config.yaml
hidden_act: "gelu"
attn_scale: 0.125
init_std_qkv: 0.0442
final_lr_fraction: 0.0
Each number is 128 + 32 x the weight over its row's rms, rounded and kept within 0 to 255. Layers, rows and columns count from 0. The size above them is the row's rms in percent of the matrix's.

# layer 3 attention value, 128x128, rms 0.167, rows 79-127, columns 0-63
size [ 78  75  68  74  89  81  91  76  76  63  87  78  89  72  77  83  78  82  83  71  78  89  76  80  71  66  74  85  83  82  72  92  85  82  79  63  80  87  83  71  83  92  73  87  77  76  79  88  72]
[[ 97 109 118 142 147 123 138 141  98 130 113  85 140 129 147 130 120 131 130 153 119 124 255 135 216 130 119 124 142 121 143 109  84  93 147 124 126 139  86 107 127 169  85 152 122 148 145 128 110 152 178  50 138 121 118 104 170 165 190 213 124 109 104 139]
 [120  64 149 186 121 135 182 206 105 147 135 161 104 136  99 138 108 145 195  86  92 177 152 112 107 124 111 138 113 147  99  68  74 119 168  86 106 130 122 159 161  93 161 129 130 197 109 190  96 118 179 129 128 150 156 110 105 147 146 147 184 122 129  90]
 [132  64 161 113 105 148 131  90 119 107  94 102 131 151 176 126 149 140 158 133 169 142 168  68 148 118  86 131  88 151 107 108 103  61 150 166 141 135 104 142  90 189 169 107 114 101  76  91 117 162 109  43  89 139 118 141 125 109 114 197 158 158 141 180]
 [138 149 139 123 109 130 156 137 134 143 120  87 101 172 127 119 157  85 117 137 164 131 150 182 170 148  95 106 108 154 165  81  27 145 130 175 170 132  99 143 155 215 148 131 166 143 137 136 125 114  39  76 114 110 106 134 139  74 144 175 171 141 159  98]
 [168  61 118 170 121 136 148  94 146 108 107  59 182 133 131 116 183 189 142  94 153 117 168  80 124 132 126 144 124 128 109 177 115  82 181  73 111 139 147 158 136 156 117 116  74 145 113  82 125 150 133  19 140 139 158 110 166  74 148 144 116 132 116  64]
 [101 132 106  94 135 116 168 160 128  68 146 184 171 138 110 128 103 103 101 147 114 157  28 186  94 133  92 127 164 116 104 154 160 167 143 153 129 109 167 147 165  54  95 139 129 138 149 124 102 120 115 180 151 121 100 137  86 104  80  95 185  98  95 125]
 [115  79  96 138 157 123 170  90 123 129 120  96 137 161 121 119 149 108  97 113 184 114 183 141 187 140 134 138 110 169 137 159 118 135 163  81 168 205 131 149 176 253  78 117  81 142 158  71 125 113 126  43 143 149 116 112 147  85 139 118 115 105  92  91]
 [160 141  99 140 127 121 111  81 168 145 132  60 179 138 144 118 157  93 131 111 127 100 156 132 161  89 144 116 129 114 158 177 131  85 101 164 165 111 105 116 115 149  62 109 109  86 171  38 109 117 131 146 142 118 117 112 134 107 180 171  62 148 112 121]
 [128  71 117 163 195 115 154  87 139 181 123 107 135 139  94  98  98 101 137 169 117 116 165 139 134 125 132 128 130 130 157 190  82  93 116 153 126  97 130 146 125 162  62 103 157 127 183  68 102 106 127  92 164  86 146  85 168 107 168 136 104 166 102 107]
 [141 107 115 136  80 129 166  75 111 106 128 125 120 129 209 134 149  69 115 113 229 175  99 125 209 149  86  79 125 143 170 132 136 209 130 118 171 103 124 107 158 165 119 136  96 104 110 115 141  93  56  84 149 125 112 151 113  92 123 110 189 129 138 171]
 [121 136 131 149 129 136 139 174 109  57 146 193 109 136 116 132 127 112 157 104   4 173 128 106 116 117 115 164 136 133  92 115 160 117 156  54  49 146 149 113  92  93 147 135 148 194 106 197 175 113 165 174  96 166 137 170 101 169  62  84 139  99  87 140]
 [110 150 142  99 152 128 131 158 149  92 132 161 130 161 102 116 117 152  85 159  98 141  45 141 146 146  83 102 125 116 107 162  71  66 126 133  84 105 186 127  54  99 167 112 176  93  73 153 181 118  66  46 149 127 117 143 120 105 140 128  71 121 103  95]
 [178 142 107  85 139 136 109  49 135 105 116  86 186 135 145  97 180  94  90 132 188 136 126 195 181 118 114 117 123 114 154 174 152 117 102 126 159 121 122 105 104 178  83 154  83  87 164 147 114 109 120 126 157 144 118 161  94  59 103 173 159 122 101 133]
 [102 127 122  95 146 128 201  97 106 105 140 167 106 172 114  72 153  99 120 148  80 221  89 196 136 100  88 133 111 140 118  92 117 102 175  95 127 167 140 142 100 138 116 129 166 158 125 191 145 139 128 119 158 152 172 163  80  93  67 148 164 113 105 144]
 [ 98 113 150 122 164 133  94 136 130 116 137 194 135 127  64 134 103 145  98 118 105  89  77 121 122 113 169 206 122 105  98 135 126  66 118 136  85 110 113 113 134 106 128 108 160 103 130 144 149 136 185 156 104 156 163 134 117 192 157  96  99 134 130 111]
 [130 150 144  95 153 135 101 154 143  51 123 170 169 133 118 162 127 152 129 115  68 145  83  68  88 126 106 123 131 105  85 167 138  98 121 108  62  81 134 122  43  28 169 131 154  84  54 161 159 130 145 142 121 152 125 161 105 160 129 118 105 119 118  99]
 [119 113 136 156 149 139 113 198 142 128 153 128 156 125 109 145 127 110 141 112  68  87 140 125 119 131  69 138 140  76 150 174  95 105 118 119 114  70 114 129 127  91 155 133 124 189 136 155 154  61 129 222  95 103 104 149 129 116 105 113 146 134 111  87]
 [ 91 147 144  72 163 132 132  58 107  87 102 129 144 138 161 127 163 129  98 138 221 139 156 153  76 130 117 101  89 152 137  99 111 166 136 118 202 197 116 161 123 209 138 141 134  53 144 126 118 178 170 112 154 140 137 147  88  90  92 163 221 111 127 185]
 [148  88 100  93 136 109 170 103 127 127 115 134 158 139 121 108  99  77 112 154 149 158  66  98 136 119 135 128 122 166 125 141 139 143 131 205 146 110 159 114 137 142  64 106 126 108 171  71  93 112 115 129 165 122  78 122 148  81 108  93  86 155  93 139]
 [ 96  62 150 131 152 120 177 160 111 110 127 228  82 121 131 106 100 134 170 166  59 133 128 101  79 112 126 162 133 125 123 100 109  96 193 122 111 133 115 165 104  62 124 131 178 168 102 111 105 165 181 145 115 133 168 104 107 124 101 114 204 135 138 146]
 [144  79 128 135 137 142 188 109  93 105 152 108  81 165 148  82 151 107 125 119 110 198 200 153 255 126 132 111 134 151 134 155 132 143 159  61  95 159 142 157 109 183 120 167 137 210 128 163 130  79 111  42 141 149 140 147 130  99 112  94 165 102 111 136]
 [184 128 125  97 116 139 126  69 109  96 107  73 136 114 150  88 189 165 103 130 198 163 125 200 187 123 123 108 113 136 102  95 151 112 144 166 145 155 136 128  83 155  94 156  74 108 145 151 118 117  73  59 154 171 146 152 103  69 135 156 196 129 117 129]
 [124 196 113  86  66 126 124 144 132 125 146 135  97 117 130 131 131 140  91  88 124 157  95 121 155 172 104 102 161 141 118 111 152 195 119 185 151 155 163 125 157 144 129 106  97 101 133  79 174  79  20 130 131 101  78 110 159 125  95  52 100 131 115 157]
 [121 100 125 190 144 128 140 175 144 170 122 136  86 111 118 133 100 157 148 146  69 109  82  77 181 154 121 152 169 133 129 168 115  97 110  76  54  82 117 132 131  94 122 116 188 188 133 157 120  79  98  46 125 126 154  96 142 161 188  67  44 117 132  51]
 [166 192  94 136 118 133 116  64 159 162 134  83 175 124 130 131 146  91 142 130 192 147  93 140 137 102 145  75 112 173 121 192 140 150  70 131 173  80 163 109 154 183 100 121 111  39 135 110 122 143  89 108 141 122  94 173 142 114 140 140  60 148 127 143]
 [151 196 109 154  75 126  96 145 159 116 136  86 125 134 150 147 142 150  93 119 145  94  64 108 111 174 145 122 140 121 137 148 149 165 102 121 134 113 165 109 145 141 141 126 113  89 137 139 182 120  51 102 106 133 101 128 185 132 109  45  42 141 121 123]
 [103 133 131  92  83 126 103  84 119  74 142  99  95 151 172 142 168 170  75 138 152 136  64  68 111 173 148 113 111 110 117 129 153 120 130 109 166 211 147 132 108 162 155 120  97  76 106 175 158 119  85 104 160 164 123 142 143 140  41  67  90 127 122 159]
 [149 102 131  51 140 133  89 136 151  85 113  79 210 112 145 182 125 164 119 139 181  85 180 104  62 143 125 133 118 104 127 172 129 100  99 177 104  85  95 141 116  86 144 166 107  53 124 120  70 128 130 114 127 125  94 150 105 107 156 207 125 107 118 148]
 [109  87 145  85 185 129  93 154 107  89 135 177 151 155 116 149 108 158 102 128 152 171 151 142  44 136 179 155 115 108 152 117 132 154 138 145 124 167  72 161 151 143 125 136 181 137 156 101  99 110 238 214 132 115  81  98 123 143 126 129 157 121 109 175]
 [103 164 138 144 103 124 134 142 144 130 122 201  97 121 118  98 102  91 157 171 136 133 100 135 110 105 100 126 144 120 124 122  95 106 174 142 204 151 143 136 124 129 115  72 158  90 103  53 115 212 138 135 134  82 163 120 103 181 160 157 111 137 120 150]
 [135 149 115 169  67 107 161 206 103 187 135 135  47 113 107  97  79 138 161 112 109 158 112 154 177 133 182 103 132 187 116  48 156 169 124 180 112 145 151 117 191 138 122 103 123 169 143 123 129 107  68 123 126 116 139  93 165 149 149  68  92 161 146 137]
 [105 158 109  86  97 125 154 109  82 106 146 114 122 147 163 121 127  63  91 120 175 162 173 192 144 125 155 141 131 150 143  80 170 209 108 182 159 172 105 123 177 173  95 154 106 132 184  98 130  58 140 199 149 134  93 129 123 127  74 118 166 121  94 196]
 [103 163 130 104 180 137 125 113  92  66 143 120 116 156 122 103 130 108  89 110  99 199 182 167 162 105 150 139  97 156  85 119 133  55 109 110  54 144 131 103  43 143 114 158 142 101 106 145 191  98 206 149 150 168 131 176 101 127 125 156 114 142  70 152]
 [102 100 136 115 161 129 121 110 119 109 124  97 103 170 127 120 132  95 101 177 112 150 156 117  98 147  85 126 130 118 129 124  83  88 142 160 104 145 165 137  42 135 127 125 146 135 107 107 182 117  94 103 146 119 103 112 149 128  74 136 126 163 100 151]
 [150  80 137 158 149 148 189 106 100 138 119  93  97 135 100  93 135 108 134 139 138  82 166 176 210 100 155 161  93 142 143 103 136 159 123  99 145 132 133 134 144 197 111 154 100 153 166 151 150 100  96  91 108 140 133 154 144  69  83 139 198 110 158 117]
 [170  85 124 179 138 134 166  87  92 120 112 145  87 135 153 126 145 155 184 108 128 227 166 128 217 116 133 126 135 176 114 137 184 147 174  84  72 120 131 112  73  98  91 157 134 171 111 142 124 124 132  37 114 165 158 142 132 151 121 135 153 145 109 116]
 [ 99 133 139 110  78 122 123 169 147 138 140 147 140 143 132 133 106  98 116 127 104 159 105  92  81 158  64  73 160  92 105 160  71 128 127 168 134 122 108 142 134  66 155  97 126 142  73 106 152  85 117 160 162 101 113  92 151 171 158 118 106 180 130 108]
 [105 143 156  88 156 129 125 145 103  79 121 122  74 133 118 103 104 159 104 141 111 128 187 192  93 141 195 127 121  94 118  80 139 136 146 106 137 246 144 134  50  97 155 159 138 132 128 181 140 166 191 170 166 127 169 119 112 190 118 161 140 110  77 166]
 [ 91 175 142  55 127 129 121 142 157 119 125 104 132 174 111 123 109  86  98 147 146  54 201 191 107 145 146 131 106 133 168  92  79 146 108 210 210 152 121 125 164 208 133 115 145  74 169 111 114 139  61 122 109  87  99 113 140 101 150 164 106 121 143 155]
 [165 145 125 148 118 144 115 114 137  98 125  51 163 100 217 160 184 153 186 118 141 158 137 104 150 124  82 137 105 118 131 106 144 104 124  76 108 146  75  94  86 132 129 141 105 137 109 183 143 137 120  69  62 160 128 164 105  84 124 211 110 128 153  99]
 [119 134 148  86 171 134 108 123 145 114 120 161 139 136 143 144 145 130 119 113 144 136 130 155 112 134 103 136 103  92 153 147  80  99 118  90 152 140  61 140 100 136 169 129 144  98 135 189  99 140 171 125 119 133 150 138  70 134 164 183 127 100 118 128]
 [187 145 111 105 130 140 106  52 136 108 110  40 157 119 196 143 196 127 136 102 187 176 178 157 203 145  96 102 146 107 135 172 166 117 107 140 102 110  73 123  92 123 114 174  86 106 152 149  96  76 107 114 148 153 123 147 102 106 130 164 157 125 119 119]
 [ 95  95 126 150 165 114 104 118  96 120 129 162  82 154 146 104 134 105 133 183  93 126 155  84  76 117 117 134 137  95 133 143  89  56 169  88 121 142 145 149  65 128 112 108 186 134 108  79 143 158 173 108 144  95 144 117 140 191 113 118 102 171  93 148]
 [138 188 125 122 131 137 111  86 165 141 112 116 143 134 150 164 152 124 129 127 185 112  82 111 166 148 114 112 102 148 169 162  92 141 101  83 164 128  96 109 135 233 156 119 133  74 132 136 111 138  87  40 107 132 148 134 134 128 162 125  69 105 145 106]
 [122 164 113 138 129 122 120 108 108 123 157  68  99 115  93 134 111 139  97  85 111  97 194 142 137 137 185 164 121 144  99  93 196 152  90 151  83 172 135 127 137 135 129 131  88 162 150 124 162  32 112 219 124 156 138 114 146 138  73  36 119 128 132 133]
 [ 93 132 130 112 132 128 159 186 118  32 134 219 176 118 109 135 129 139 108 105 143 126  89 158 109  94  95 142 105 125  63 115 158 155 157  84 115 165 174 151 147  75 130 154  95 137  74 136 154 147 187 201 120 159 142 151  71 124  90  94 202  81  78 119]
 [148 172  98 109 172 130 124 109 149 121 154  99 151 126 101  90 153  88  76  90  87 169 118 173 127 125 155 138 152 146 119 194 174 110 104 114  84 134 157 115 110 126  83 134  91 149 144 136 184  75 141 215 168 147 119 158 130  76  91 102 109 125  90 123]
 [181  96 112 124 128 142 129  28 111 110 100  42 161 148 178 110 188 114 143 117 171 151 207 103 164 117 136 128 105 158 141 135 133  99 120 157 115 138 100 102 102 193 104 148  93 115 162  92 135  90 115  60 129 161  94 141 149  57 116 149 122 154 120 135]
 [141  81  98 133 159 129 174  58 107 154 120 100 118 153 132  98 126  74 116 127 135 182 196 152 210  90 161 123 121 184 144 157 132  75 123 165 101 122  95 101 130 202  77 139 118 161 167 107 136  66 128  77 159 140 117 137 118  92 152 133 109 149 135 113]]
# layer 3 attention output (transposed), 128x128, rms 0.15, rows 79-127, columns 0-63
size [ 76  78  74  71  88  82  97  91  80  63  92  77  96  77  77  85  78  87  91  78  79  94  76  84  83  76  77  88  84  86  72  88  92  85  86  70  88  89  87  76  84  93  81  91  74  77  83  94  82]
[[149 149 131 184 151 127 116  81 183  98 146 139  64  98 134  72  95 115 142 125 166 128  83 140  75 166 132 124 116 126 128 162 199 124 101  98 144 152 120 157  83 106 143 144  95 111 119  96 131 118  92 129  90 118 159 143  71 112 116  37  90  85 186 109]
 [137 128 179 185 104 125  76  88 138 164 140  88 162  55 126 114 131  54 109  90 175 101 130 192  98  86 164 105 123 124 147 125 102 144 124 123  57 162 126 151 111 178 155 149 130 104 117 113 144 114 134  82 153 122 112 106  74 127  79 121 100 161 116 160]
 [134 174 199 160 138 117 146 152 118 168 119 127 154  80  92 129 102  15 130  94 141  85 125 183  91  86 160 130 133  84 136 135 133 185 138 155  63 100 126 214 119 116 101 188 110 121 152 154 160 118 127 137 164 130 146 127 106 161  96  62 157 130  98  68]
 [ 77 132 135 152 162 105  95 115 195 144 115 138 124  97 135 158 109 165 154 153 162 136 130 142  69 148 167 150 107 139 128 179 199 107 112 148  83 106 126 171  71 109  83 127  55 153 129 126 180 123 146 163 120 158 130 159  97 128 121  64 143 131 131 157]
 [150 169 118 163 145 128 120 168 121 129  99 205  65  58 108 104  76  80 176 159 120 140 124 156 105 152  85 113 149 106  74 112 125 188 107 190  86  92  58 166 146 105 151 137 119 142 128 166 117 133 138 181 119 125 147 127 145 150  97 109 108  50 132 131]
 [132 102  87 124  32 136 114 107 128 130 128 107  96 176 169 150 167 214  90 167  89 129 196 113 129 160 105 141 100 121 117  98  63 131 113  97 109 158 131 103 127 153 126  83 182  58 142 109 110 135 159 105  70 123 131 133 144 134 159 192 141 149 166 117]
 [111 128  94 180 132 124 136 155 138 121 108 185  78 121 152 122  79 175 178 163 107 120 120 158  75 175  96 142 122  75  47 123 167 139 108 171  76 138 119 163  80  53 161 123 107 136 121 165 142 160 133 190  71 160 148 142 111 178 137 131 109  97 158 112]
 [130 161 102 114 157 103 148 144 138  87 114 164  39 145 113  89 114 227 131 165  99 148 108 105 170 157  51 120 133 118 108 119 197  98 139  70 183  96 119 121 125  79 122  99 142 177 120 148 122 155 115 128  62 137 162 126 139 138 138  47 157  70 155 124]
 [ 68 175 114 149 106 101 120 130 146  77 136 124  61 117 154 119  97 202 150 151 128 149 101 136 111 173 101 140 141 141 134 123 171 130 132  74 129 153 109 147 122 103 127 113  58 170  89 106 139 174 123 127  30 142 146 137 122 115 130  84 106  17 154 131]
 [152 139 100 128 181  96 113 149 154 149 123  96 136 139 100  93 162 166 155 131  89 103 146 188  78 112 111 167 109  77 132 147  84 135 140 169 103 102 159 151  41 147 102 129 158 126 202 127 183 135 147 146 143 157 147 162  16 152 147 120 107 160 160 106]
 [ 70  89 156 129  76 183 130 104 121 161 145 104 153 124 113 135 179  75  82 116 182 109 131 110 117 156 197  97 112 133 132  50  93 144 146 124 125 229 132 106 164 154 155 133 119  85 130 127  83 147 120  87 160 152 108 115 133 119 109 168 133 216 132 127]
 [ 91 146 130  61 137 132  86 113 103 120  96 142 159 123 128 178  93  72 139 158  75  92 138 138 135 177 166 193 139 124 136 102 124 194 153 140 107 163 116 149 193 120  70 115  96  92 188 130 131 150 172 143 176 128  88 162 216 101 132 135 164  96  53 134]
 [116 157 100 130 106 134 168 189 168 112 120 191  30 156 121 141 148 190 145 165  70 115 165 105 115 196  84 119 116 118  94 116 159 104 153 114 171 133 149 153 133  92 111 124 162 145 147 108 149 162 113 172  95 111 143 127 149 156 131  95 119 118 157  72]
 [ 80 112 117 184  64 127  90 153 127 181 129 120 143 137 127 175 149 129  94 112 124  62 194 182  59 182 148 129 101  90 120  90 122 158 120  96  64 189 145 174 115 163 132 166 134  78 151  96 156 152 131 104  95 133 135 138 109 166  91 114 108 198 146  73]
 [104 120 161  82 124 156 157 127  98 123 132 107 131 132 104 152 116  62 125 107  98 109  96 107 157 116 144  89 138 166 143 112 136 128 180 120 170 195 177 110 160 161 170 120  96 120 105 139 104 130 108 104 180 107  73 145 181 117 141 149 151 133  44 121]
 [148 142 171  66 103 157 124 135  94 127 135 134 126 120 102 137 151  33 117 134  91  93 121 129 180 130 154 118 136 147 150  72 103 163 156 120 184 168 145 109 231 151 113 129 158  93 161 130  98 115 119 111 192  94  99 132 190  90 111 141 164 141  73 121]
 [127 163 134  92 106 127 101  90 139  92 118 125 138  94 127 115 174 165 135 166 153 231 144  68 178 138 173 129 152 168 164 101 101 104 142 108 110 128  89  74 159 175  90 106 122 104 140  96  65 148 130 108 133 167 128  68 148 101 150 159 142 103 151 173]
 [160 151 119 174  85  98 159 156 154 176 148 154 137 158 153 181 129 121 129 119 119  73 141 193  96 108 161 116  89  94  83 145 161  80 110 149  86  84 152 169 116 102 124 209 160 126 108 115 172 114  69 164 105 107 135 144 115 208 133 133 112 153 127  46]
 [ 94 133 129 112 103 121 130 118 114 105 111 109  75 159 129 121 118 221 123 142  77 108 125 163 148 139  64 155 110  75  90  99 118 146 140  80 143 124 140 181 106  89 110  80 128 122 125 113 144 152 171  92  41 151 162 150 108 161 174 123 214  91 138 100]
 [113 123 179 196  59 132 115  99 108 169 162  48 181 113 136 140 152  66  85  74 168 125 159 157  95  90 176 117 115 128 164 115  88 164 126  86  65 152 133 141 108 177 130 156 125  98  83 103 123 121 109  65 107 122 145 126 109 141  99 131 102 155 115 101]
 [ 72 119 139 196 112 148 103 150 169 161 137 145  87  86 121 123 131 112 165 146 152  74 143 165  17 180 141 154 144 119 110  93 115 168 141 137 107 211 144 171 117 123 146 140  89 122 145 125 177 174 132 162 114 168 138 118  89 140  74 112  57 151 168 110]
 [130 149 117 138 118 132 147 180 150 161 113 222  71 128 102 131 114 103 164 151  74  69 161 123  89 172  87 123 117 115 101 140 132 142 129 148 152 113 153 202 123 145 107 156 157 127 159 130 168 149 154 175 148  96 136 166 145 169 103  95  89 114 152  73]
 [148  90  82  92 176 107 124 109  81 123  77 145 209 168 148 133 122 173 129 163  87 119 121 128 139 106 118 197 123  88 115 137  84 138 102 175 134 102 111 126 102 113 131  96 129 112 184 165  96 137 191 145 126 185 126 135 146 138 198 201 190 120 157 141]
 [ 93 107 162 118 149 149  73 108 120  72 130  88 143  86 108  88 109  62 157 141 124 130 110 118 121 142 152 159 168 169 170 104 124 171 156 124 143 216 143  86 126 150 136  58  70 147 104 108 135 159 161 139 191 136 106 150 133  77 123 119  75  84 106 184]
 [138 142  73  59 170 119 144 160 134  99  89 146  66 170 103 106 127 211 121 166  60 116 116 137 194 169  61 144 133  96 109 122 155  84 146 130 170 112 132 126 125  88 114  90 175 162 176 143 160 139 160 157 128 120 132 135 106 143 150  98 158 105 117 128]
 [119 119  78  55 185 125 130 132  95  94  91 203 151 147 132 127 120 149 166 171 106 176 112  84 168 149 118 162 122 140  95 135 133 111 104 199 148  83  87 101 162 101 109  94 107 166 144 150  97 136 163 184 170 140 124 155 174 115 199 196 153 101 126 166]
 [137 136 103 125 136 133 120 153  73 158  91 162 222 144 135 169 147  97 151 115 119 117 147 132 135  76 151 182 107  81  73 120 140 172 124 203 102  77 131 148 140  94 111 181 131 129 167 117 145 118 125 171 153 144 153 128 141 159 188 201 159 148  93  73]
 [192 169 152 136  84 136 149 138 147 133 153 128  59 118 112 122 152 120 135 136 108 151 128  92 184 105 120  76 131 141 116 151 143 156 129  97 192  71 150 143 177 112  87 143 170 118 114  84 124  88 104 164 101 122 139  54 162 105 133  85 195  90 139 114]
 [135 118 184 174  35  98 171 119 122 164 177 124 142 126 175 178 125 132 127 125 142 103 138 136 137  85 125  84 131 154 117 132 116  94 101  76 121 147 158 123 144 115 167 164 117  76  72 109 144 140  47 125  84 150 155  95 150 152 129 161 149 123 154 111]
 [130  97 114 136 140 147 151 101 122  96 132  76 218 150 146 133  87 108  59  85 105 115 135 171 119 121 152 133 108 112 177 152 136 114  88 118  55 136 119 162  82 151 148 134 110  82 136 164 116 109 126  75 118 114 137 196 126  98 117 106 158 136 104 114]
 [110  72 113 122 200 114  87  72 116 156 110  97 199 136 133 103 106 136 108  84 150 109 106 148 147 103  99 167 127 119 147 156 106 126 122 121 127 125 123 129  51 132 169  87 129 135 151 160 163 123 199 101 150 165 113 151  75 121 125 139 118 137 149 191]
 [111  94  99 177  92  97 141 127 145 170 144 144 118 185 153 136 165 255 117 142 121 104 121 116 102 130  85 113  88  90  90 118 141  76 119  89 149 115 158 134  89 102 134 142 134 127 127 116 153 151 120 114  28 178 159 115  94 175 174 153 157 183 210  95]
 [ 89 139 153 122  98 118 131 125 135 189 148 188  76 139 123 153  99 122 125 115 117  37  90 153 128 176 108 111 131 105  96  59 197 130 161  56 187 170 158 167 167  83 116 170 139 137 147 128 153 177  81 109 108 153 101 123 173 156 118  79 147 162 122  82]
 [ 70 168 164 132  83 109 124 112 112 124 123 163 169 111 158 168 115 128 148 120 149 118 118 131 102 130 164 177 135 114 130 102 153 187 121 115 119 111  88 180 166  93  52 166  65 125 127 124 116 159 121 125  82 143 146 144 168 131 141 125 161 109 122  78]
 [ 79 131 115 175 139 130 130 161 177 195 132 121  71 133 111 127 156 177 152 115 162 157 149 118  49 152 145 109 127 134  98 135 142 133 159 155 104 132 124 150  93 115 120 150  88 179  97 137 156 164 137 146 106 146 138 117  90 164  91  97  93 169 126 118]
 [ 98 114 161 173 117 133 105 158 138 155 164 112 108 101  96  73 134  52 121 120 124  40 132 176  54 161 120 126 121 131 155  89  75 172 142 100 163 208 147 149 122 158 155 128 120 124 139 138 195 183 130 129 152 131 126 160  79 126  67  77  72 162 162 107]
 [172 130 143  97 136 105  81 101  81  77 105 121 195  95 139 128 107 127 135 155 124 128 108 131 153  97 115 184 139 118 185 145  91 161  94 131 110 105 123 139 144 159 120 118 126  64 181 124 105 108 143 119 111 139 140 124 143  71 147 169 169  97 132 153]
 [111 116 133 188  94 132 136  94 147 199 167 164 188 128 194 182 121  92 119  82 175  95 131 120 122 115 156  92 112 153 106 137 182  72 101  94 124 120 131 141 175 120 138 203 130 117 111  99 133 110  65 131 114 108 101 125 179 115 112 139  86 142 147 107]
 [129 129  91 126 137 126 153 114 153 145 116 120 131 168 155 184 110 246 133 150 151 191 111  81 134 112 141 128  99 115  99 200 196  70  92 127 101  73 123 142 111  93 103 150  90 125 113 121 118  98 142 154  70 154 123 108 150 130 169 111 193 110 152 146]
 [139 140 152 133 167 150 126 163 162 125 118 159  63  98  65 111 143  59 125 154 140 104 135 120 133 135 118 107 111 133 104 108 144 142 153 110 152 114 130 114 121 112 136 123 162 153 119 131 143 115 131 145 209 118 146 126  88 146  99  28 120 165 120 127]
 [159 138 155 144  91 139 142 149 157 121 142 116 127 120 115 175 115  79 121 146 116  96 145 140 123 130 165  89 136 153 124 145 161  89 134 111 102 185 174 105 139 133 157 137 139  95 130 114 150 115  89 163 190 124  97 126 140 119 110 101 107 135 112 109]
 [148 145 129 129 123 135 130 187 164 112 130 176  48 115  85  94 154 116 154 179  96  98 130 110 113 161  77 121 143 143 117 122 132 136 155 117 211 127 158 137 145 130 111 110 166 148 140 116 156 140 123 175 130 127 142 114 116 115 116  82  91 112 198 111]
 [ 86 151 156 159 107 116 130 104 115 103 150 120 206 100 167 137 107  98 109  88 155 119 114 164 138 125 180 147 131 117 149  96 165 141 122 103  93 134  90 155 136 121 119 168  59 117  93 118 122 142  59 101  95 132 154 155 145 126 141 131 128 100 110  95]
 [134 110 117  99 186 140 140 166 144  90 103 132 115 122  93 127 118  92 152 170  90 116 116 140 139 155 152 138 133 123  97 149 163  86 135 195 108 155 157 116 127  98 139  91 118 148 152 149 163 121 139 220 216 127 106 161 121 115 158 113 126 114 115 132]
 [118 108  97 120 127 121 129 137  97 176 117 183 149 134 141 132 140 191 180 122 151 168  84  75 144 102  97 128 146 109  74 111 126 121 151 150 192  89 116  95 161 122 149 143 134 185 110 135  88 141 144 121  85 174 106  52 177 166 168 214 128 122 146 151]
 [165  99 112 161  59 154 139 115 116 198 125 146 131 158 143 143 153 132  80 108  92  82 162 146 109 142 140  87  93  96 112 104  76 118 126 134  84 143 130 134 146 152 141 148 205  64 156 135  98 125 116  74 134 107  98 139 162 175 111 177 131 197  93 103]
 [102 121  83  92  97 115 132 146 115 125 117 198  69 155 123 147 123 246 143 184  76 135 136  79 151 203  61 123 148 109  93  47 118 138 134 104 197 148 127 106 168 107 121 112 163 154 148 119  93 174 140 137  50 152 128 112 191 148 139 161 144 132 162 118]
 [101 174 145 138 137 112 141 188 138 146 126 199  34 107  92 104 125 135 168 162 131 110 117 134 102 156  90 120 136 101  84 105 162 154 140 124 168  97 134 185 132  79 106 143 109 183 119 141 160 160 122 181  85 153 175 127 120 166 117  77 131  99 164  86]
 [ 70 135 133 157 132 132 110 164 156 138 144 121  28 120  96  99 106 177 149 155 120  87 101 138  94 171  68 137 138 106 119 100 156 160 157  76 163 174 171 161  95  91 137 109 110 153 128 123 184 168 128 137  67 159 149 126  74 155  96  50 110 124 153 118]]
# layer 3 MLP up, 512x128, rms 0.143, rows 0-3, columns 0-63
size [ 85  87 121  77]
[[189 123 114 111 106  86 122  86 155 149 156  26 117 147 141 116 145 102 111 115 205 191 138 134 137  96 190  88 135 124 138 135 158 166 126 183 189 170 104 107 163 145  95 157  87 136 160 103 110 112 142 159 126 105  38 125 127  70 133 168 104 135 148 144]
 [134 119 113 200 107 145  93 130  75 139  20 120 157 207 131 167 103 110 155  86 118 123 120 139 106 135 138 165 114  81 135 128 141 126 188 114 149 120 113  78 130 138 134 130 139 112 161 143  82 146 138 115 119  61 135 102 126 139  84 138 132 137  80 102]
 [ 60 152 147 113 179 132 102 166 141 126 134 135 140 144 104 130 133 211 123 124 143  84 115 143 130  67 117 141 114 174 130 122 131 126 179  65 223 174 120 115 169 174 138 131  90 105 104 105 143 156 124  78 107 149  38  84  88 127 129  92 139  73 128 125]
 [173 121 114 122 111  90  75 125 125  86 177  38 157 110 113 117 171  96 105 134 149 139 163 140 161 114 151 165 163 148 133 145 133 183 116 100 107 170  97 127 187 207  94 177  53 103 110  89 104 102 137 127 140 169 102 113  94  92 104 169 195  92 110 139]]
# layer 3 MLP down (transposed), 512x128, rms 0.13, rows 0-2, columns 0-63
size [ 80  77 128]
[[122 139   0 135 125  38 101 183 103 150 105 172 126 128 165 150 122 125  94 147 108  95 171 150 208 146  74 105 179 113 100 139 167 115 125 128 120 149 179 131 124 117  88 190  58 131 184 202 129 128 105 107 115 137 181 164 117 156 133  76 167 115 123 141]
 [111 136 149  61 142 100 161 106 186 120 229 128 108  54 130  94 140 107 122 182 148 132 134 118 132 114 114 114 166 185 111 120 120 114 107 148 122 121 138 146 133 118 120 174 133 139  80 118 171 115 135 154 139 185 114 159 126  90 176 124 103  98 174 136]
 [130 107 179 128  59 132 126  69 118  86 115  71 147 117 194  97 127 201 117 137  88 123 153 156 118  97 146 113 105 140  61  91  78  64 134 120 146 202 134 146 118 152 131 143 146 158 139 118 143 159 162 188 153 134  77 131  95 126 120 154 129 159 131 165]]